{
  "n_layer": 16,
  "d_model": 128,
  "n_head": 4,
  "n_kv_head": 4,
  "head_dim": 32,
  "d_mlp": 512,
  "vocab_size": 32000,
  "activation": "squared_relu",
  "norm": "rmsnorm",
  "norm_place": "pre",
  "norm_eps": 1e-05,
  "positions": "rope",
  "rope_base": 1020.0,
  "rope_fraction": 0.5,
  "qk_norm": true,
  "attn_scale": 0.177,
  "bias": "none",
  "tie_embeddings": "early",
  "parallel_block": false,
  "extras": ["some layers without attention", "local attention windows", "paired heads", "gated attention", "exclusive self-attention", "value embeddings", "hashed n-gram embeddings", "an embedding shortcut", "learned residual scales", "skips across layers", "norms scaled by depth", "capped logits"],
  "init": "uniform",
  "init_std_qkv": 0.0324,
  "init_std_o": 0.0,
  "init_std_up": 0.0324,
  "init_std_down": 0.0,
  "optimizer": "muon_variant",
  "lr": 0.00943,
  "lr_mult_down": 2.0,
  "beta1": 0.95,
  "lr_head": 0.0198,
  "warmup_steps": 0,
  "schedule": "wsd",
  "decay_fraction": 0.613,
  "decay_shape": "linear",
  "final_lr_fraction": 0.0,
  "batch_tokens": 32768,
  "seq_len": 512,
  "doc_mask": true,
  "train_tokens": 198900000,
  "steps": 6070,
  "dataset": "wikipedia_en"
}
Each number is 128 + 32 x the weight over its row's rms, rounded and kept within 0 to 255. Layers, rows and columns count from 0. The size above them is the row's rms in percent of the matrix's.

# layer 7 MLP down (transposed), 512x128, rms 0.774, rows 339-351, columns 0-127
size [103 102 106 104  98  99 103 112  99 103  95  93  99]
[[ 75 131 125 139 152  94 102 125 154 181 138  73 134 157 140  85 100 161  81 167 158 144 151 115 109 114 142 129 135 138 150 122 193 187 114 139 158 135 165 102 161 127 173 117  61 140 131  58  99 132  71  94 149  84 156 158 134 152 121 163 116 107 185 175 201 137 112 100 137 136 123 144 112 139 123 153  62  88 117 120  92 118 123 117 113 106 107 133 127  88 134 236 146 135 139 133 128 121  90 137 151 144 145 109  99  85 158 104 159 125  71 147 153 194 122 103 126 117 155 145 156 198 101 126 105 176 133 215]
 [182 140 108 139 173 122 161 164 141 122 147 103 166  77 137  63  63 141 165 161 114 127 168  98 101 103 120  71 149 134  77 136 106 149 152  71  95 104 159 111 112 126 122 101 146 121 140 159  88 124  91 127 140 174 138 205 139 145  94 156 134 125 118 168 125  63 129  98 148 160 139 115 160 192 120 123 153 141 160  69 108 107 119 138 156 132 114 160 103 159 145 144 103 149 134  93 100  76 128 101 140 128 130 196 174 128 110 130 139  68 169 190  96 189 186  80  83 142 114 155 152 219 144 124 106 115 139 169]
 [ 72 113 201 149 130 108 132 112 130 116 141  66  97 188 145  85 143 136 112  92 101 175 115 152 110 174 101 161 137 121 124 137 143 121 180  69  22 161  83 113 159 140  90 144 107 110 108 132 157 122 100 130 136  81  90  89 123 164 113 123 102 116 152 197  71 125 103 193 116 139 104 108 183 105 161 148 112 126 108 137 153 191 113 141  71 145  86 181  75 138 150 129 118  96 104 139 147 163 151 122 158 144 147 170 137 163 104 116 117 143 157 162  63  89 124 153 113  82 110 151 115 142 167 131  92 180  88 100]
 [136 146  80 164 110 102 115 142 118 171 135  94  87  98 122 104 151 144 111 119  85 133 156 152 102 123 116 169 110 118  93 106 172 119  72 136 150 215 145  99  73 117 192 106 113  76 144 140 107 116  66 163 106  84 112 137 178 159  80  20 145 108 119  95 142 129 119  75 144 131 109 172 121  94 171 116 166 118  95 144 134 104 130 120 159 126 158 179  92 112 193  66  99  97 162  96 133 109 154 186  84 128 108 138 134 103 114 134 166 105 206  83 122 149 184 149 114 147 139 108 120  99 131 115 105  90 132 144]
 [120  94 134 158 102 158 188 113 159  98 122  86  88 154  79  99 144 122 192  97 176  81 157 108 164 142 127 162 124  89 128 142 129 126  88  89 150 142  98 120 127  75 149  94 110 152 137  77 152 123 121  85 159 188  92 145 176 171 132 160 134 159  27 117 161 142 144 103 109  97 107 126  97 141 173 113  93  48 132 140 137 135 168 104 139 117 144 158 140 140  97 146 161 135 123 137 182  76  90 140 128  99 114  89 112  90 178 216 100 106 151 132 198 102  87 106 155 102  97 150 161 149 108 100 130 161 118 164]
 [157  52 169  74 138  98 112  92  96 102  85 136 142 135 141 116  97 129 130  84 126 157  87 127 148  95 104 160 141  82 173 161 125  89 203 168 122  75 136  66 117 128  89 155 109  81 111 169 113 121 145  40 122 122 115 122 136  83 153 108  87 179 143 149  86  86 100 111 162  64 129 134 128 108 147 186 112 151 108 140  93 193 107 119 115 134 139 137 176 158 145 175 105 126  88 133 136 155 131 103 125 118 151 133 135 202  93  56 164  89 106  90 129 144  86 154 113 128 103 121 178 102  99  86 114 133  87 149]
 [144 112 115 160  67  99 151 167  81  88  83 113 158 201 119 160 152 112 116 163 104 118 154 165 115 158 157  59 146  95 140  95  83 140 130  78 103 151 169  60 134  97  82 125  98 111 135  79 103  73 142  91 165  95  85 115 122  95 101 194 105 117  75 177 166  95 121 147 108 159 107  73 109 116 125 106 144 146 171 132 212 158 148 119 154 117 116 113 160 143 129 169 145  96 102 140  98 133  94 105 109 156 111 153 121 144 168 128 175 100 113 120 160 105 201 118 105 184 123 142 119 149  89 119 183  83 128 155]
 [137 166 131 103 119 132 105 134  71  88 112 135 160  95 123 171 122 112 142 100 131  93 137 182 128 180 140  68 140  87  85 136  89 170 144 143 193 132  57 109  99 107 146  98 152 115 159 111 117  80 179 120 143 181 163  96 156 143  43 115 118 100 102  60 119 156 153 162 144 108 120  95 105 159 112  90 131  76 129 120 123 129  89 163  77 122 122 104 129 130 147 147 178 136 126  77 161 144 169  91  81  77 129 131 158  67 124 171 111 157 134 116 129  94  42 108 111 108 168 136 200 172 152  97 118 104 117 104]
 [162 106 126 151 146 125  76 149 146 159 169 118 120 194  84 170 141 127 125 146 168  89  94  94 107 175 127 119 113 147  96 131  81 129 124 193 150 187 105  58  74 145 181  63  90  81 144 225 159 163 200 145  99 122 130 148  80  98 155 129 107 103 180 131 179 138 102  94  65 150 121 118 169 132 159 151 118 123 135 133 169 129 125 113 160  85 131 104 137 121 142 133  93 163 157 115 121 140 132 119  93 139  75  90 187 138 125 115 168 142 131  85 174 151 134 164 176 135 166  76 110 127  98 119 144 109 117 109]
 [ 83 158 153 121 139  99 137 164 135 155  93 118 124 185 128 116 162  84 139 135 174 165  62 114 153 183 133 132 124 149 101 106 146 114 157 136 155 142 115 105 137  89 153 115  73 123 102 147 105 157 194 115 147 130  80 144  85 135 135 142  92  97  69 158 177  76 134 119 148 110 150 133 114 217  88 115 170 181 103 149 103 112 112 160 134  74 101 102 151 113 115 136 115 102  96 134 191 167 133 121 120  88 100 180  80  52 162 153 164 134  95 110 156  89 100 145 163 156 118 101 104 143 116  79  89 182  91  53]
 [ 77 125 153 114 143 129 147 126 138 140 204 107 163  70 120 107 158 171 124 119 111 131  80 133 103 133  91 122 129  71  93 111 125  68 116 185 120 122 112  95 139 154  82 119 128 153 168  96 125  77 175 173  73 134 124 106 114 173 166 181 110 131 100  64 108 107 144 110 181 149 103 150 151 116 110  25 140 131 146 145 120 141 127 135 117 137 160  48 125 122 157  80 185 176 138 106 178 168 130  22  77 121 121  96  88  99 122 115 129 126 145  97  88 120 154 112  87 100 126 130 115 122 143 143  99 151 113 142]
 [121  70 112 162 133 140  79 174 154  61 156 179 134 149 100 124 122 144 130 109 124 163 167 107  60 153 168 142 153 117 127 152  47 142 107 151 111 163 180 110 168  79 172  79  87  91 156 171 103 144 104 120 135 147 192 147 124 149 140 115  77 107  94 113 118 139  95 129 132  67 144 166 132 106 116 117 124  92 169 124  96 116 121 124 124 107  79 107 114 160 100 171 181 179  89  96 193  98 136  96 141 171 133 121  91 114  84  87 168 137 167 139 153  55 109 115 147 178 137 133 118 117 123 184  98 128 184 159]
 [157  93 127 111 154  76  79  88  87 104 154 120 117 114 144 132 157 152 133 162 126 115 153 102 149 155 123 116 142 128 189 119 174 137 110  80 125 156 101 103 169 117 108  75 140 159  52  50 121 188 164 148 105 131 108 107 115 105  97 113 114  74  60 141 146 133 160 143 128  88 108 114 165 100 131 128 146 121  85 141 129  76 137 141 150 199  93 187  83 154 130 108 147  45 111 121 169 148 186 142 122 111  75 135 152 173 116 134  87 181 159  99 166 131 126 129 114 157  55  86 105  95 134 186 109 111 133 167]]
# layer 7 MLP up, 512x128, rms 0.292, rows 340-351, columns 0-127
size [103 114 112  94  90  90 107  99  99  98  95  95]
[[132 107  75 127  85 159  99 127 141 202 136  90 120  91 162  94 124  90 106  72 139 134 147 137 141 159 113  71  96 119  90  97  94 104 151  99  21 150 124 111 117 123 139  92 168 185 126 137 182 123 130 112 101  94  98 146 123  90  78 163 177  91 124 120 149 116 117  31 144 137 107  80 136  99 130 132 110 141 131  41 118  89 107 145 129 125 116 158 134 152 169 149 115  67 147 128  81 112 140 120 170 142 106 164 198 107  89  86 143 110 150 153  96  75 137  96 119 157 176 141 133 114 113 150 139  75 102 133]
 [173 113  97 138 169 126  55  75  82 153 171 131 140 115 162  86  61 133  63 128 134 180  93 113 113  98  89 128 148 150 166  93 131 120  78 111  59 167 140  81 111 150 168 156 152 118 147  71 139 141 153 202 107 111 162 153 140 165 184 149 125 110  83 122 173 145 106 121 129  94 131  73 106 118 183 122 150 165  56 127 151 121 122 141 121 177 166  90 111 145 167 145 107 161  93  68  97  77 159 156  85 127 165 114 145  86 130 121 135 168  73 105 123 140 130 134 126  84 105 140 143 121 128 104 104 109 104 173]
 [118  86 156 112 181 108 201 109 108 121 154 126  94 177  94 137 162 156 167 118 155 118 167 161 103  69 157 155 116  75 110 140 130 139 147 168 218  99 126  94 206 132 146 119 134 109 130 168 131  96 141 122 108  70 147 126 158  88 152  98 137 120 142 107 147 179  69 113 115 148 114 151 127 114 144  96 116 115  60 147 138 153 131 135 147  80  79  69 192 120 127 117 123 147 134 104 167  96 132 104 147 152 163  90 102   9 114 138 112 108 110 171 114  94 124 138 132 149 100  91 155 116 133  71 161  99  97  93]
 [ 88 149 140 119 126  87 143 113 152 143 158 148  88 182 125  81 109 121 114 125 147 111 121 132 125 174 100 141  78 136 168 124 139 112 141 135  99  72 132 123  80 133 102 158 103 127 112 172 133 109  92  93 165 125 164 143 156 132  86  98  82 135 132 131 173  70 169 113 149 119 164 118 153 126 179 152 213 181 161 117 151 219 126 106  92 128 109 136 185 161 110  55 116 187 146 137 120 114 109 132 114  56 166  96 158  98 160 162 135 130 105  74 182 143  98 103 133 133  82 202 154  84 138 170 114 100 166  84]
 [150 178 122  90 167 149 159  79 144 121  96  88 106 113 126 149  77 178 235 134 158 190 147  96 119 126  99 138 189 155  80 184 126 102 102 128 118 140 119 164 116 143 138 133 146  86 102 146  88 116  90 121 125 114  63 137  79  67 155 143 139 124 126 188 116  92 103 133 142 176 109 104 108 141  68 117 151 155  80 114 169 179  91 125 171 149 117 160 112 146 101 105 167 150 144 155 149  41 136  98  96  75 109 168 152 171 149 151 144  87 146 103 161  76  79 124 109 133 126 150 131 136 119 155 136  96 109 148]
 [141 163 109 166 173 185 103  69 136 158 166 144 116  96 108  90 160  75 138  90 134 202 121  69 122 134 145 165 154 157  94 169  94 134 146 120 199 168  98 150 120 126 108  84 158  61 121 105 155 138  81  99 126 100 162 159 132  72 117 128 155 163  99 120  53 127  80 144 191  92 139 124 117  70 150 172 136 129 156 160 112 134 124 129  82 111 112  90 143 172 107 125 182 160 118 116 140  88 125 151 111 150 116 123  75 123  97 102  85 113 146 116 158  90  60 130 175  70  97 105 138 140 168 142 151  97 101 146]
 [107 123 138 186 111 155 151  86  79  99  97 157 118 101 185  64 105 168 129 135 114 152 101 181 176 136 154 162  94  85 128 121 123 188  80 170 150 114 154 141 117 118 142 103  98 135 162 197 128  99  79 195 147 137 139  93  85 127  74 169 119 151 132 132 122  71 124 113 133 163 145  84  71 148  64 121  95  45 113 102 151 108  77 125 127  96 114 172 142 158 158 164 156 130 122 130 118 141 157 188 101 126  98 124 116 114 105 138 142 152 173 121 134 105  99 112 167  78 167 137 166 119 147  97 136  61 145  71]
 [102 132 166  84 143  89 140 143 115  84 183 146 190 154  87 143 202 125 124 114 123 142 129 109 156 121  88 111 125 132 126 134 160 145 134 103  97 124 101 174 113 139  84 118 117 117 183 172 151 145 123 143  80  95 168 162 112 165 180 127  78  89 202 174 126 116  97 127  67 102 139  74 159 195 196 160 174 123 159 129 111 120  60 187  99 131 133  86 113 132 119 167  80 132  76 152 101  75  96 185 149 137 132 112 122 108 108  73 121 173  94 159 128 161 105 146 135 120 124 154 165 123  82 151  91 150 131 103]
 [101 145 194 148 126 130 111 163  52 160 143  94 190 123 118 143 128 169 129 126 106 148 130 148 132 119 158 138 155 163 130 111 190 110 161  97  75  84 140 151 100  90 135 129  84 131  97 205 140 197 151 168 154 142 162 175 102 144 175 134 132 188 135 185 138  99  99  47 103 141 145 136 115  99 108 126 150 170 194 153 103 134  98  98  85 120 149  90 150 152 158 108 109 113 135 120 133 132 128 146  97 125 160  86  87  93 117 166  75 100 184  81 131  70 146 104 143  98  99  76 156 188 135 126  85 124 149 118]
 [146  92 171 140 106 152 114 152 112 191 156 143  92 160 165 117 134 138  93 133  61  95  99 121  76 157 101 155 128 164 132 201 136 113 105  35 128 127 153 124 121 142 107 109 142 102 133 112  72 109 134  86  87 133 130 186 125  74 145 126 152  91 122 148 161 135  70 166 149 141 143 164  83  91 172 123 154 154  92 142 129  94 142  91 131 107  95 111 118  87 155 107 146 151  66 106 141 187 120 165 182 142 170 135 125 216 115 118 119 119 110 101 165 110 163 110 177 191 103  95  99  85 141  78 130 115 108  72]
 [140 103 172 127 146 150 148 140 141 153 149  75 106 139 135 100 162 168 124 146 223 159 146 117 114 105  99 169 109 154 181 186 117 128  79  88  73 115 162  91  89 135 109 133 158 116 180 137  86 167 146 176 153 104 148 113  37  90 109 127 131 141 123  83 116  99 117 186 147 113 112 161 147 134 149 130 116  87 100 116  80 129  83 138 133 176 124 155 130  53 137  92 103 101  55 125 154 118 138 183 122 107 134 131 164 128 118  94 193 178 206 158 108 138 130  86 107 150 154 141 109 147 185 110 142 127 129  93]
 [144 119 160 150 114 145 182 122 155 102 102  59  95 116 210 141 105 134 108 134 188 134 131 140 134 208 210 111 129 115 126 158  78 111 170 101 100 145 132  75 154 182 143 107 151 137  92 115 102 110  85 166 147 170 165 117  68 163 164 104 140 114 167 131 101 128 158 143  89 140 105 106 148 111 155 105 137  65 124 152 138 113 135 124 118 168 154  56 152 126 120 182 134  55 104  83 122 115 139 171 138 111 109  32 135 142  95 131 107 133 147 132 136  92 100 146 152 113  89 108 107 143 127 189 176 170 134  99]]